From a checkpoint of a small transformer trained on Wikipedia.
Size: 2 heads of 64, MLP 512 tanh GELU, vocabulary 4096.
Architecture: LayerNorm before each block, learned positions, biases, tied embeddings.
Training: a variant of Adam for these matrices, 154M tokens, 9424 steps.
Each number is 128 + 24 x the weight over the matrix's rms, rounded and kept within 0 to 255. Layers, rows and columns count from 0.

# layer 5 MLP down (transposed), 512x128, rms 0.0866, rows 367-419, columns 0-63
[[139 159  84 112 126  59 104 138 125 134 132  85  91 151 106  95 141 116 108 134 102 183 206 129 135  97 122 109 147  73 135 141 118 163 131 131 120 104 149 171 127  94 149 133 161 101 156  80  96 136 136 137 107 118 137 145  90 152 152 150 125  85 162 110]
 [132 150 118 133 108 155 113  72 116 138 116 174 139 131 142 102 161 173 139 157  97 122 133 107 133 141 128 127 129 147 137 130 162 103 115 147 113 173 100 168  74  97 159 127 125  89 131 126 138 140 104 142 128 124 121 136 100 104 153 146 100 148 141 126]
 [109 107 125 155 112 124 123 117 145 130  86 141 132  75 121 132 172 136 138 166 139 162 100 165 128  69 152 127  82 153 146 172 129 133 148 137 130 105  74 113 180  82  90  84 128 157 177 148 157 123 122 166 151 111 128 135 163 112 119 106 136 146 173 137]
 [133 129 107  84 164 127 149 126 166 117 114 144 150 129  85 128 124 111 134 143 123 121 150  67 127 112 147 147 151  96 117 145 119 158  98 108 147 146 129  74 148 129  78 146 135 141 135 150 121  79 129 140 143 105 129  97  93  93 130 155 149 129 119 111]
 [115 133 141  97 133 136 143 148 113  93  85 109 156 149 147 124 155 111 117 129 128 113 137 145 137 124 145 126 135 107 146 152 120 114 112 122 102 155 143 121 134 126  91 111 140 143 103 129 134 144 137 133 111 122 129 140 137 128 128 127 161 132 146 143]
 [ 87 121 127  97 148 129 134  76 120  94 115 148 110 182 149  73 144 142  96 119 104  97  88 118 145 141 137 162 128 199 202 172 148 168 123 154 161 126 136 137 147 142 107 110 116 140  96 146 113 119 120  98 118 138 104 109 145 135 151 111  72 122 178 141]
 [ 88 137 136 122 143 118 144 110 114 133 130  89 131 143 103 102 132 104 118 108 122 128 127 132 117 132 143 137 155 129 130 170 153 160 146 111 142 138 170 130 106 122 143 128 135 112 119 126 132 112 149 134 115 151 163 139 150  97 123 140 128 110 148 125]
 [132 145 132 153 126 154 124 142 106 105 144 131 113 105 137 139 164 148  90 161 131 124  99 135  96 141 117 128 133 121 137 152 133 140 121 103 155 111 133 141 130 110 111 111 166 109 123 140 161 167 150 100 101 107 108 124 131 134 121 169 121 105 144 137]
 [130 161  91 137 144 116 146 175 123 139 150 167 111  94  83 147 117 132 131 146 139 112  98 143 168  95 160 100 134  90 155 152 102  84  99 131 122  89 120  83 159  89 138 132 155 126 148 126  85  99 115 130 129 123 112 138 118  95 109 116 147 150 156 104]
 [106 120 120 156 124 114 130  78 144 120 150  85 147 148 163 151 155 115 131 116 141 133 110 166 147 176 121 118 124 118 125 123 132 105 130 147 103 107  82  99 110 121 107 124 134 153 127 139 131 143 104 102 128  96 136 115 133 141 126 132 100  83 132 116]
 [ 79 136 185 150  89 163  96 147 104 127 100 127  86 130  90 129 129 108 112 223 142 130 173 147 113 128 170 107 168  81  91 123 172 111 140  89 126  99 120 105 126 126 168 110 152 128  88 160 184 188 131 162 114 155 101 124  97  41 161 115 130  81 129 111]
 [ 99 118 117 134  74  86  79 102 121  88 109 131 130 130 156 179 147 161  72 158  93 123 112 162 116 117 152 121  91 140 150 135  73 130 137 157 102 141  82 129 147 122 100 109 171 152 128 183 173 108 136 135 136  60 131 111  93  86  89 156 114 155 108 161]
 [128 135 134 103 172 113 133 122 119 135 151 178 138 144  73 153 122 140 146 153 116 114 149 132 170 128 119 121 115 107 116 119 119 119 140 109 115 129 131 135 147 153 138 121 163 108 145 133 100  84 143 142 118 102 117 112  96 137 127 128 135 119 114 114]
 [126 150 119 107 171 150 117 146 126 137 125 148 129 139 135  97 124 124 133 143 125 132  94 101 147 175 150 130 124 128 132 129 146 138 126 143 135  94 152 119 135 148 121  98  90 143 101  87 113 164 109 127 140 183 154 116 120 143 166 120 107 153 173 164]
 [128 137 130 129 125 128 129 127 125 127 122 126 126 134 124 127 126 137 127 125 124 124 130 120 129 132 127 124 132 123 130 125 129 130 125 127 124 122 131 116 122 128 126 129 126 130 124 120 129 123 124 128 126 126 122 122 125 125 124 128 133 130 129 130]
 [123 124 167 161 138 152 117 147 140 105 134 116 156 150 139 136 155 102 113 120 147 111 157 149 120  91 135 167  90 159 151 117  79 157 148 123  97 165 101 173 154 101 131 137 116 172 116 106  93  99 154 101 130  87 155 124  96 166  85 159  57 119 133 108]
 [ 91 149 135 126 136 124 128 126 117 123 120 130 127  85 103 126 128 148 111 114 131 117 135 129 124 117 138 129 142 113 149 149 121 140  76 105 139 110 145 130 125 114 112  77 125 109 132 130 124 140 121 127 165 130 116 123 142 144 165 103 128 136 173 157]
 [110 129 155 161  97 170  78 103 138 100 142  75 112 139 137 148 191  33 160 123 176 126 117  66 105 106 175 137 117 172 109 128 141  84  97 132 153 180  71 149 141 131 103 120  93 196  70 124 148 125 140  82 138 162 138 113 143 125 130 105 148 135 122 151]
 [125 143  90  99 139 141 111 132 162 128 116 141 106 119 143 122 123  97 124 170 159 124 160 110 116 122 147 126 131 119 111 128 160 147 155  93 124 177 109 165  98 120 114 109 100 109  75 135 116 102 106 112 109 144 146 142  83 188 118 131 100 107 132 105]
 [102 144  86 141 105 112 152 133 113 152  90 128 175  97 142 132 189 175 112 137 119 127  90 114 116 164 108 118 104 134 105 118  89 122 158 147 140 114  68 123  79 111 121 136 124 143 124 110 197 173 163  98 137  97 100 114 133 154 171 150  66 138 143 132]
 [140 164 138 127 150 138 123 108 112 141 127 150 139 154 125 117 136  98 121 136 124 110 141 152 133 148 134 121  80 149 139 126 107  98 116 154  98  90 160  70 114 125 112 134 118 146 132 123 141 124 113 115 129 163 155 106 104 103 148 139 147 136 123 135]
 [110 140  99 118 128 144 116  87 155 100 147 136 101  88 136  94 113 160 147 114 157 135 161 143 126  98 131 145 143 114 138 121 146 139 140  92 120 135 109  90 121 115 124 134 133 127 118 136 145 104 119 132 133 164 137 118 145 187 134 106 157 129 145 151]
 [ 93 173 149 122 124 107  93 138 114 127  95 133 121  96 132  75 135 187 121 136  82 129 120 120 114 114 114 164 137 110 146 143 158 121 159  96 124 108 110 107 129 142 142 108 130 108 145 148 131 138 165 138 136 128 137  90 141 148  75 202 133 153 149 118]
 [153 143 153 120 140 105 134 116 129  95  94 126 129 111 122 143 135  92 149 123 119 126  78 113  94 127 124 150 113 127 139 125 125 173 113 149 115 154 126 110 126 173  93 123 124 104 124 149 137 108 129 136 126 144 155 176 166 138 138 130 127 115 113 132]
 [ 87 143 130 140 169 133 113 185 138 146 111 177 165 133 111 112  67  93 162 119 104 114  71 115 147 124 118 112 158 121 117 109  96  79 139 120 142 110 110 108  96 131  72 153  96 150 167 147  80  66 106 144 130 136 185 137 149  88 123 145 154 121 210 109]
 [161 126 129 136 131 127 149 127 140 138 135 201 140 123 131 164 113 111 134 101  99 140 126 117 155  91 149 101 115 139 142 118 104  94  71 133 144 117 135 127 169 109 136 144 135 125 112 138  90 115 106 134 137 154 110 119 123 106 122 117  69 103 136 133]
 [124 143 108 122  76 158 140  54 138 148 159 182  96  97 163 153 116 102 136  79 103 145 121 147 143 151  74 130 118 152 117 146 141 180 134 110 120 147 109 126  60  59  83 145  98  94  92 135 145 145 171 164 125 138 132 124 146 140 168 123 134 127 156 158]
 [ 91 110 124 137 122 143 152  91 137 141 153 110 105 141 105 129 138 195 124 162 155  85 140 119 123 135 140 108  99  99 140  99 114  97 137 131  83 111 118  66 140 174  86 127 100  69 117 156 140 130 125 182 107  94 134 105 108 131 170 141 158 121 137 147]
 [138 124  68 157 122 133 145 123 120 112 138 139 113 124 119 130 123 125 156 100 132 111 114  88 131 128 154 138 144 101 134 107 137 144 107 130 137 133 108 130 102 117 106 122 112 101 148 104  85 122 132 109 125 130 123 119 124 131 139 142 159 165 162 144]
 [ 90 124 110 162 163 109 146 138 183 103 124 135 125 182 168  96 121  97 150 156 181  84 121 114 105 131 117 124 132 113 129 113 118 106 155 114  47 118 116 183  82 137 152 109 188 158 104 102 119  73 120  82 140  90 143 139  78 173  86 114 123 123 172 116]
 [114 143 135 134 153 156 140  86 133 132 101 163 138 137 136 148 143 131 104 135 143 136 121 132  94 127 120 100 129 120 146 164 159 152  69 124 114 125 110  83 101 126 144  99 138 155 141 100 120 125 110 135 126 157 100 122 142 159 116 108 118 140 125 133]
 [ 88 122  91 144 103 174 100 135 124 131 178 120 140 115 123 170 138 173 162 104  96 145 123 140 172 111 139 137 149 146 177 130 152 115 119 148 151 177 142  89 105 117 125 117  96 157 139 120 118 124 125 117 146 120 109 120 136 115 142 120 128 146 122 139]
 [124 126 164 169 123 142 110 129 117 128 121 164 134 106 129 157 127 110 142 134 113 136 166  95 110 107 173 115 160 125 111 113 117 114 148 135 163 135 117 142 102 111 108 119 141 106 146 136  95 123 186  73 113 145 156 114 113 124 103 144 150 116  84 129]
 [127 112 137 123  98  95 142 150 134 101 153  87 133  95 139 146 189 151  92 146 117  94 148 176 103 177 128 144  80 125 149 146  75  85 148 135 144  58  63 109 145 135  70 148 145 140 130 201 164 102 146 134  99 122 125  78 159 108 111 121  86 114 125 148]
 [129  96 124 114 136 147 110 110 107  98 131 132 124 182 160 126 182  74 120 162 117 162 132 110 158 146 139  97 106 103 121 138  85 110 108 129 178 124 132 111 134 139 116 134 132 136 107 100 156 112 147 140 106 199 109 139 115 104 140 152 138 111 106 139]
 [130  99 103 111 151  95 158 121 118 124 141 144 125 138  89 119 133 134 126 156 165  91 137  98  99  91 153 130 147 143 151 143  95 143 125 142 134 115 141 150 112 133 144 137 132 136 137 130 168 113 152 152 122 163  99 171  83  80  97 132 154 134 131 160]
 [128 129 127 130 127 133 126 127 130 131 126 125 129 127 131 126 125 128 127 127 129 129 128 131 126 132 129 128 129 128 126 131 127 131 127 126 129 128 131 127 127 131 132 134 131 129 130 130 129 128 126 125 131 131 129 128 129 132 123 127 130 128 123 127]
 [125 155 138 136 119 162 128  97 128 133  98 140  85 120 165  85 133 134  96 135 153 131  90 142 148 137 120 113 143  83 123 118 174 116 142 145 135 152  81 134 116 141 143 118 125 142 144 105  99 107  87 101 141 143 139  80 106 131 151 116 141  84 189 139]
 [124 154 114 114  95  88 129 128 167 124 143 151 121 147 137 139 138 131 126  89 192  99 154 105 111  83 103 137 116 130 152 153 161 133 121 141 127 140 116  86  67 138 156 143 125 130 146 151  84 182 113  85 122 158  86 131 128  90 101 106 128 118 135 117]
 [154 114 114 109 118 161 138 142 149 130 145 130 125 131 116 151 128 136 133 164 108  92 174 213 164 126 152  84 119  93 137 105  93 113 115 100 114 134 102 141 132 134 122 126 155 101  94 149  74 128 154 149  91 112  82 127 110 148  65 130 117 150 137 137]
 [101 131 108  90  93 108 100 167 126 121 148 177 124  73  96 112 113 105 130 126 118 131 129 135 160 168 146 151 156  81  94 132 145 115 119 151  80  66 116 136 134 114 124 132 105 111 138 129 106  95 105 164 131 145 131 163 128 108 193 133 117 129 111 110]
 [100 176 130 118 105 116  85 116 126  99 114 169 108 138 153  83 157 179  77 109 123 133  66 128 130 127 103 133 168 155 157 172 126 144 154 154 156 108  98 111 149 101 126  91 139 104 117 157 168 118 175 137 130 105 136 107 117 108 111 123 111 118 149 138]
 [ 95 146 137 133 111 123 169 119 156 131 152  78 166  83 115  67 109 118 108 135 127 158 114 135 130  89 142 135 132 134 106 134 139 101 133 113 136 153  88 136 172  82 128 131 129  88 188 122 126  86  86  71 142 136  99 129 161 130 108 135  87  96 117 100]
 [113  84  97 109 141 142 154 115 112 104 162 115 111 133 129 120 130 125 135 133 145 125 136  86 121 133 142 104 112 126 150 119 130 116 103 133 131 113 126 154 142 164 111 150 115 140 155 128 128 148 127 120 111 124 130 146 128 123 153 125 112 150 137 123]
 [109 141  42 103 118 155 135  90 118 126 134 123 115 105 131 144  96 145 142 161 125 110 156 111 216  80 215  67 104  45 115 139 149 191  43 177  98 118 135  78 145 132 164 109 163 110 152 162 184 110  98 167 106 160 132 140 101 127 157 122 105 108 106  97]
 [127 131 165 177 109 102 109 122 141 114 112 152 120  81 123 139 125  77 139  50 125 167 121  68 129 123 172 139  71 216 128 153  29 107 177 159 116 152 101 112 134 153 113 127 127 149 205 126 188 108 105 146 121 133 172  83  98  89 126 129  54 149  45 166]
 [ 94 126 131 116  90 120 112 114 101 127 125 128 109  70 158 116 100 181 103 151 132 147 156 141 125 129 144 131 157 111 135 162 115 122 136 127 168  86  95 156 102 123 116 109 167 111 129 137 172 186 154 133 107 104 139 133 159 178 133 129 107 127 134 131]
 [128 123 136 162 119 118 136 125 108 108 140 102 129 143 147 107 121 116 133 125 130 121 116 100 139 137 133 137 132 101 129 118 122 153 115 135 136 122 109 117 100 125 125 127 127 107 121 103 128 138 138 142 120 112 141 125 114 132 140 120 139 151 149 135]
 [122 143 120 119 152 155 148 138  95 110 135 115 100 125 142 125 123 133 137  90 135 151  98 113 118 137 138 123 164 132 123 109 145 129 110 110 152  88 103 144 148 107 124 133 110 134 162 125 157 136 110 144 112 171 120 123  89 123 176 128 130 118  94 126]
 [127 139 123 113 126 132 119 125 135 125 116 126 117 130 122 122 139 139 128 122 125 121 128 120 134 115 130 123 132 145 146 149 126 125 131 122 133 136 116 130 125 145 127 113 138 130 133 109 125 122 144 128 117 132 114 113 141 137 122 131 130 116 125 128]
 [ 96  77 152 180 138 152 110  81 118 129  93 115  81 117 137 123 131  97 113 116 137 191 125 154 156 136 122 126 185 163  98 168  92 152 129 124 135 154 178 144 147 131 127 154 123 117 122 112 140 109 109 135 126 169 113 122  86  76 169 139  79 131 129  88]
 [ 80 181  91  43 188  66 165 134 100 159 144 118 186 113 135 165  52 121 168  55 178 143 136 128 191  95 140 174  99 167 132 147 139 168 152 114 166  99 114 152 118  49 131  94 107 103 127 115 124  94 131  57 112 165  81 131 149 196 127  98 125 153 101 165]
 [114  86 116 139 125 202 130  83 117 158 101 162 150  99 118 118 168 169 140 143 111 132  78 154 102 105 118 118 112 142 149 171 139 183 146 135 175 155 110 114 117 114 112 121 100 141 172 143 150  80 136 178 118 111 139  96 140 125 134 151 105 134 129 115]]
# layer 5 MLP up, 512x128, rms 0.125, rows 368-419, columns 0-63
[[135 150  90 166 122 129  66 175 106 144 141  76 119 104 158 156 118 168 122 116 141 113 122 145  89 152 107 134 123 131 129 129 132  80 123 144 118 118 123 166 155 142 113 136 164 146 162 126 141 135 174  89 112 166 158 115 163 155 148 118 167  99 148 125]
 [136 154 156 160 117 165 143 101 119 147 128 124 130 174 115 177 100 105 138 143 124 158  79 103 174 111 120  91 150 135 116  91 109 100 161 131 125 105 147 132 145 139 130 134 113 114 104 128 123 147 139 159 143 124 153 164 133 119 141 130 127  79  82 121]
 [120 140 147 116 144 139 137 104 112 142 138 130 161 173 125 123 128 130 110 165 129 148 168 123 121 134 147 110 107 180 113 131 144 172 133 169 154 112 118 167 145 175 133 151 123 143 129 131 112 128 114  96 217  90 120 100 158 153 139 132 129  87 128 121]
 [141 122 134 134 126 123 119 144 128 145 130 109 117 122 111 141 126 128 136 148 144 128 135 113 112 129 138 128 134 153 119 112 131 119 158 119 150 134 125 138 131 150 125 141 133 130 144 146 135 138 140 127 110 119 139 163 133 119 127 116 118 130 117 118]
 [117 148 153 144 126 119 120 122 118 133 135  61 153 149 134 174 126 120 129 144 142 141 131 154 122 135 127  97 164 126  96 104 176 140 147 108 187  92 124 158 107 129 155 147 130 159 181 136 168 217 150 100 139 116 166 126 128 137  86 133 134  95 112 100]
 [137 130 156 171 115 103 156 137 154 134 122 126 127 122 109 146  98 120 121 110 138 144 133 149 146  90 138 132 142 146 118 109 108 131 124 111 134  91 136 128 138 157 118 138 140 130 143 141 144 133 159 112 148 152 129 166 143 118 117 126 135 135 113 139]
 [133 124 162 157  93 150 117 127 136 143 137 104 142 160  99 142 130 133 118 175 134 131 127 151 109 137  99  68 134 136 113  95 143 148 158 153 187 139 156 137 132 117 126 133 123 137 133 142 153 181 201 130 130 101 116 122 134 137  87 153 157 113  90  96]
 [148 124 113 136 160 128  91 107 133 142 142 168 100 121 161 134 126 114 124  89 114 190 135 132 125 112 139 103 139 115 136 134 126 114 172 116 134  97 158 131  84 143 181 125 145 114 124 154 130 136 131 111 146 152 148 144 134  98 136 116 119 107 115 128]
 [147 147 126 138  81 130 118 158 144 156 135 114 109 140 123 135 140 117 135 104 117  91 110 145  97 127 145 151  70 100 102 127 172 110 104  98 102 132 141 128 103 157 107 140 140 113 140 132 130 138 190  99 146 144 138 158  79 153 104 136 135 126 139 111]
 [125 184 146 163 114 123 107 115  82 132 166 110 131 145 139 141  85  84 142 118 120 165  60 122 134  65 162  73 191 160 127 114 141 169 182 119 128 121 116 110 117 170 198 161 157  75 171 130 128 127 127  87 124 107 202 149  64  81 109 123 132  81 145 104]
 [142 146 166 164 158 170 105 112 118 156 127 162 143 111 122 173 153 108 145 153 120 123  98 111 106 111 131  90 147 178 136  95 129 127 141 112 138 100 165 137 140 135 133 135 150 106 125 110 145 130 120 117 150 139 136 158 152 101 190 111  83  95 126 115]
 [122 106 125 104 123 150 106 132 136 110 137  93 128 156 121 136 126 148 116 143 142 114 124 132 143 153 154 121 131 144  93 139 129 138 124 171 128 142 139 125 160 159 152 133 162 135 133 130 126 137 144 147 114 130 159 127 146 134 116 133 108 129  94 115]
 [133 140 126 164 144 139 153  86 111 139 128 134 165 107 108 139 172 134 152 150 122 163  91 130 158 105 106  91 151 180 142 104 144  99 129 161 145 125 188 131 150  94 131 131 194 137  83 110 151 125 154 148 160 138 116 153 124 101 173 143  86 129 130 131]
 [126 118 130 131 124 123 131 127 137 125 133 120 128 125 130 130 120 119 126 130 129 130 125 127 128 119 122 120 126 124 123 133 131 126 133 119 136 123 128 148 134 127 134 131 130 129 133 143 126 131 138 124 136 143 130 129 129 133 129 127 131 120 123 122]
 [120 149 108 180 159 168 171 174 123 117 145 143  98 121 140 139  91 166 160 128 110 181  96 152 172  97 147 116 122 146 148  88 157 150 129  81 102 101 146 154 141  95 149 131  94 120 151 102 166 157 108  89 109 130 192 146  89 133 133 148 149 141 134  96]
 [149 159 111 123 112 128 104 130 136 129 135 106 143 142 129 132 110 122 143 106 126 123 116 109 124 121 143 137 152 127 105 129 159 141 125 121 104  88 121 112 114 121 133 144 149 106 165 147 106 133 152 118 122 126 146 120 122 123 134 147 124 119 134 128]
 [124 144 117  93 146 135 162  95 122 140 122 123 127 155 153 119 118 131 124 129 116 135 136 153 134 180 127 121 143 182 124 124 133 200 140 116 129 126  91  83 143 142 129 133 118 150 141 115 140 124 128  74 125 159 129 117 138 113  99 121 140  68 123 121]
 [125 135 100 133 126 149 168 151 132 137 129  96 161 139 104 135 119 165 100 114 120 120 109 119 139 103 126 134 153 130 102 117 150 123 169 167 167 109 172 216 116  91 147 127 128  91 187 118 143  99  88 158 135 130  89 117 132 139 160 118 142 163 101 166]
 [144 142 141 164 137  92 124 130 171 119 128 163 126  95  82 129 159 146 124 154 179 168 122 111 121 105  51 152 118 182  92  94 206 168 209 144 189 131 126 124 121 104 132 137 173 158  89 148 159 174 179 133 131 121 141 142 137 133 130 173  72 185 139 114]
 [131 110 107 115 169 140 130  98 170 134 120 141 154 118  97 151 122 149 137 108 112 158 112 107 163 134 136 132 140 168 140 132 126 127 149 116 106 103 200 158 146 139 118 121 100 143 112 133 148 115 121  93 175 160 119 113 117 129 131 128 118 132  93 128]
 [172 139 182 153 104 151 130 161 156 125 146 110 147 129 132 169 140 113 121 176 146 135 106 147 136 107 139  92 196 148  79  71 158 149 153 118 145  87 126 172 136 146 141 147 146 115 124 155 154 160 139 146 129 139 162 147 134 106 135 152 119 123  41 144]
 [150 121 122 157 109 126  87 141 152 129 178 144 146 110 127 163 168 153 103 164 124 122 125 130  76 126 129 110 109 106 101  99 160 105 119 113 131 124 141 133 101 150 121 110 127  89 102 136 151 151 138 134 137  91 134 143 155 127 161 124 148 111  86 160]
 [134 124 177 169 124 117 140 109 140 137 139 116 129 136 147 121 131 111 123 139 115 110  99 159 120  81 151  90 101 148 120 117 117 105 109 165 132 146 159 118 117 154 121 117 215 141  93 147 124 127 188 123 132 124 159 155 106 129 149 138 117  91  91 140]
 [141 167 159 146  93 135 104 138 136 135 123 151 105 132 108 135 136 111 162 128  93  98  70  67 122  92 151  99 141  89 163 106 140 134 150 112 192 103 108 103 160 122 139 170 137 117 140 151 109 198 141  76  93 101 147 141 163 103 145 137 143  85 143  97]
 [149 123 164 119 131 143  98 109 109 153 118 129 106 173 125 153 155 106 121 109  94 147 113 126 110 142 128 111 141 164 117 136 113 122 158 142 164 115 138 118 126 151 145 133 152 119 115 152  99 116 114 117 128 114 125 145 141  89 124 132 107  97 105 142]
 [136 122 123 174 118 159 131 112 106 143 140 158 149 124 141 131  85 160 129 108 120 199 135 134 159  77 143 136 230 112 110 121 138 188 127 105 121 130 128 123  65 189 181 135 140 107 184 143 163 114 160 158 178 163 186 138 117 113 136 102 110 133 100  82]
 [141 143 181  96 125 148 106 127 140 135 130 138 155 104 115 113 122  88 107 152 174 121 185 151 114 158 115 130 133 114  92 137 133 118  94  98 148 158 146 160 139 135 136 145 152 151  89 107 120  95 134 175 104 129 112 121 119 144 115 138 107 128 115 104]
 [141 155 162 146 124 112 126 141 144 133 155 129 125 102 132 127 131 125  99 115 144 146 126 129 114 128 111 117 164 144 106 142 143 108 144 129 170  86 137 149 126 133 138 129 130 136 132 137 166 131 127 133 127 118 140 146 122 133 116 130 112 130 105 112]
 [165 117 134 184 129 150 137 126 106 138 111 145 156 150 121 169 149  68 146  89 130 109  85 116 115  78 120 128 192 134 127 111 145  89  82 132 133 107 123 109 129 133 149 119 129 142 139 116 145 140 179 172 130 120 118 175 109 109 114 121 144 156 141  97]
 [154 138 111 113 130 163 140 141 135 130 131 133  98 142 100 148 129 115 127 105 127 121 188 101 164 123 104 128 198 134  95 103 143 148 124 103 121 100 124 111  86 151 155 123 160 105 140 128 158 133 138 143 134 112 107 133 164 118 128 148 120 117 118 131]
 [167 126 132 139  83 120  91 187 149 126 130 112 145  88 115 124 136 167 117 160 155 109 163 158  67 147 115 137  75 119 102 105 160 151 123 128 150 133  95 134 145 126 134 139 113 147 122 153 132 189 132 188 136 130 135 120 155 175 161 159 149 122 122  97]
 [143 112 137 168 114 170 148  70 140 125 115 144 118 121 146 157 112 191 118 113 100 146 141 154 164 102 113  98  96  69 127 106 120 174 115  96 124 159 177 134 129 169 137 135 138  67 136 130 158  91 110 117 160 146 149 172 115 124 144 111 143  96  94 128]
 [159 132 195 153 132 172 102  94 134 150 141 112 126 136 124 172 128 114 121 102 119 120  95 133 127  91 128 120 156 174  98  95 162 108 140 139 132 134 154 147 122 138 127 140 156 104 110 137 129 140 146 151 154 113 124 173 165 112 190 129  92 102 102 128]
 [126 118 117 116 103  84 113  97 163 111 138 152 103 151 114 134 134 136 137 125 136 160 106 140  85 142 115 133 115 139 131 124 149 158 153 123 155  92  58 144 109 103 131 120 107  96 191 137 156 157 157  66 108  96 171 133 115 126  99 141 130 150 121 100]
 [130  97 165  91 126 171 117 143 134 128 109  71  99 153  72 142 121 149 118 158 125 122 162  87 155 111 145 110 158 128 135 119 147 200 167 130 121 114 163 148 135  80 155 176 155 104 105 156 125  98 156  80  97 160 140 118 107 114 101 148 112 102 111 115]
 [123 129 128 121 128 121 127 132 129 126 128 134 132 128 125 127 132 130 131 129 123 126 126 129 130 124 131 136 129 125 124 129 126 123 130 135 139 127 127 128 134 124 126 131 122 122 120 119 135 127 125 131 128 126 125 129 133 131 132 126 133 123 131 133]
 [124  94 108 136 133 121 166 127 119 121 132 109 171 156  66 131 100 141 100 110 149 173 100 110 163 147 131 141 158 156 124  90 117 124 154 123 122  87 144 155 129  90 148 125 118 128 127 111 149 132 124 168 106 118 112 168 159 157 128 150 120 167 121 117]
 [111 140 140 124 121  88  97 155 121 134 126 126 140 112 108 133 134 108 130 140 138 112 127 114 112  96 142 120 119 137  95 116 151 132 176 123 125 117 136 164 109 171 183 138 129 107 170 141 139 165 136 142 124 112 141 113 161 137 159 130 104 148 135 127]
 [152 132 148 116 125 129 118  97 165 121 122 161 109 171 119 138 112 116 113 122 120 174 160 160 138 147 154 108 143 139 146 130 102  98 161 164 157 119 120 114 142 144 147 150 166 137 124 174 122 127 137  98 130  72 161 137  97 120 132 151 165  82 118 136]
 [127 116 172 144  73 114 124 131 122 132 123 114 137  55 121 137  60 104 124 175 109 137 126 129 145 160 124 139 124 138 102 135 112  92 115 170 103 127 132 135 156 101 124 151 166  68 124 119 121 151 110 168 132 111 132 163 146 128 150 118  89 112 122 120]
 [155 145 162 128 108 128 118 151 125 150 118  92 136  93 117 168 156 140 109 123 132 118 136 163 122 121 112  97 128 126  95 108 138 157 145  78 159  34 151 154  90 148 136 132 115 134 149 157 189 158 107 152 141 131 156 130 117 106 151 119 121 125  98 116]
 [106 169 132 123 195 130 142  97 104 139 154  81 187  83 115 118  94 161 115 139 111 151 155 133 145 169 119 112 179 157 126 103  99 124 151 106 117 151 150 165 149 130 198 146 174 105 182 113 201 155  95 144 143 138 101 136 199 148 143 136  86  93 140  82]
 [162 135 138 163 140 110  98 130 166 136 133  97 127 112  94 133 105 143 118 128 151 128 129 119 124 110 141 117 122 106 117 137 124 121 125 162 130 130 134 127 109 150 140 131 140 123  82 123 120 124 120 132 150  97 172 129 155 147 140 133 158 128 104 122]
 [138 142 164 147 113  97  76 146 128 132 154 154 142 148  66 140 192 103 119 137 157 151 118 135 107 162  75 162 132 173 141 114 173  82 198 102 149 143 132 176 120 139 152 112  88 119 116 130  97 128  97 117 132  75 114 123 204 102 104 160 104 184 134 153]
 [145 126 179 144  85 135 144 150 178 124 125  82 130  90 115 115 127 118 125 118 118 142 125 143 161 150 119 101 162 117 123 112 102 163 115  77 105  74 107 117  93 162 141 110 156 130 130 127 185 111 138 122 107 192 177 112 154  78 146 118  70 157 121  92]
 [132 139 132 155 116 122 117 108 140 136 131 109 163  93 103 152 103 129 136 141 112 151 126 126  85 140 145 110 124 112  94 105 163 132 103 115 152 116 134 147 133 113  86 134 139 137 144 143 194 210 162 104 169 103 113 151 130 118 160 118 104 119  90 131]
 [135 142 133 158 101  90 124 151 121 122 144 110 123 129 127 113 105 127 116 119 141 124 140 123 138 125 121 138 143 124  96 135 142  86 146 145 152  98 137 155 126 136 139 128 140  88 139 144 115 143 139 135 131  94 149 124 150 133 149 132 119 130 120 110]
 [135 136 103 101 118 117 111 144 147 130 154 156 129 119 129 131 146 154 103 111 129  99 154 137 101 137 142 102 104 124 112 129 126  88 123 123 123 118 125 128  91 156 138 137 130 145 109 132 142 155 138 137 137 103 126 136 163 124 135 113 113 171 137 133]
 [172 133 122 124 121 138 149 141 125 131 143 122 130 163 123 161 106 132 132 149 129 145 113 100 127 130 126 125 147 129 109 109 145 129 144 133 145 121 112 120 142 132 128 136 116 134 120 146 128 138 102 112 144 115 121 128 130 112 117 142 146 117  89 134]
 [157 146 146 148 129 143 130 105 109 139 150 105 155 100 135 144 102  90 127 118 130 147  95 172 128 148 119 135 173 131 116 122 157  99 152 114 169 103 139 122  90 112 124 153 141  90  96 164 152 114 142  73 142 128 138 128  98  99 145 118  82 109  68 126]
 [119 145  99 191 119 154 136 103 140 150 134 176 125  97 136 145 166 130 171 207 129 177  55 159 163 125 121 117  93 136 126  99 129 110  85 130 164 145 195 178 105 101 160 131  88 124  82 106 110 167 145  73 157 149 132 141 108 106 134 163 143 125  84 148]
 [135 149 136 163 119 133 135 110 113 132 149 107 123  93 125 157 104 145 119 130 111 132 100 109 139 122 100 106 143 126 114 100 110  78 133 121 111 147 156 159 114 116 118 155 120 124 138 148 122 160 128 132 175 104 178 169 156  99 133 142 108 100 106 131]]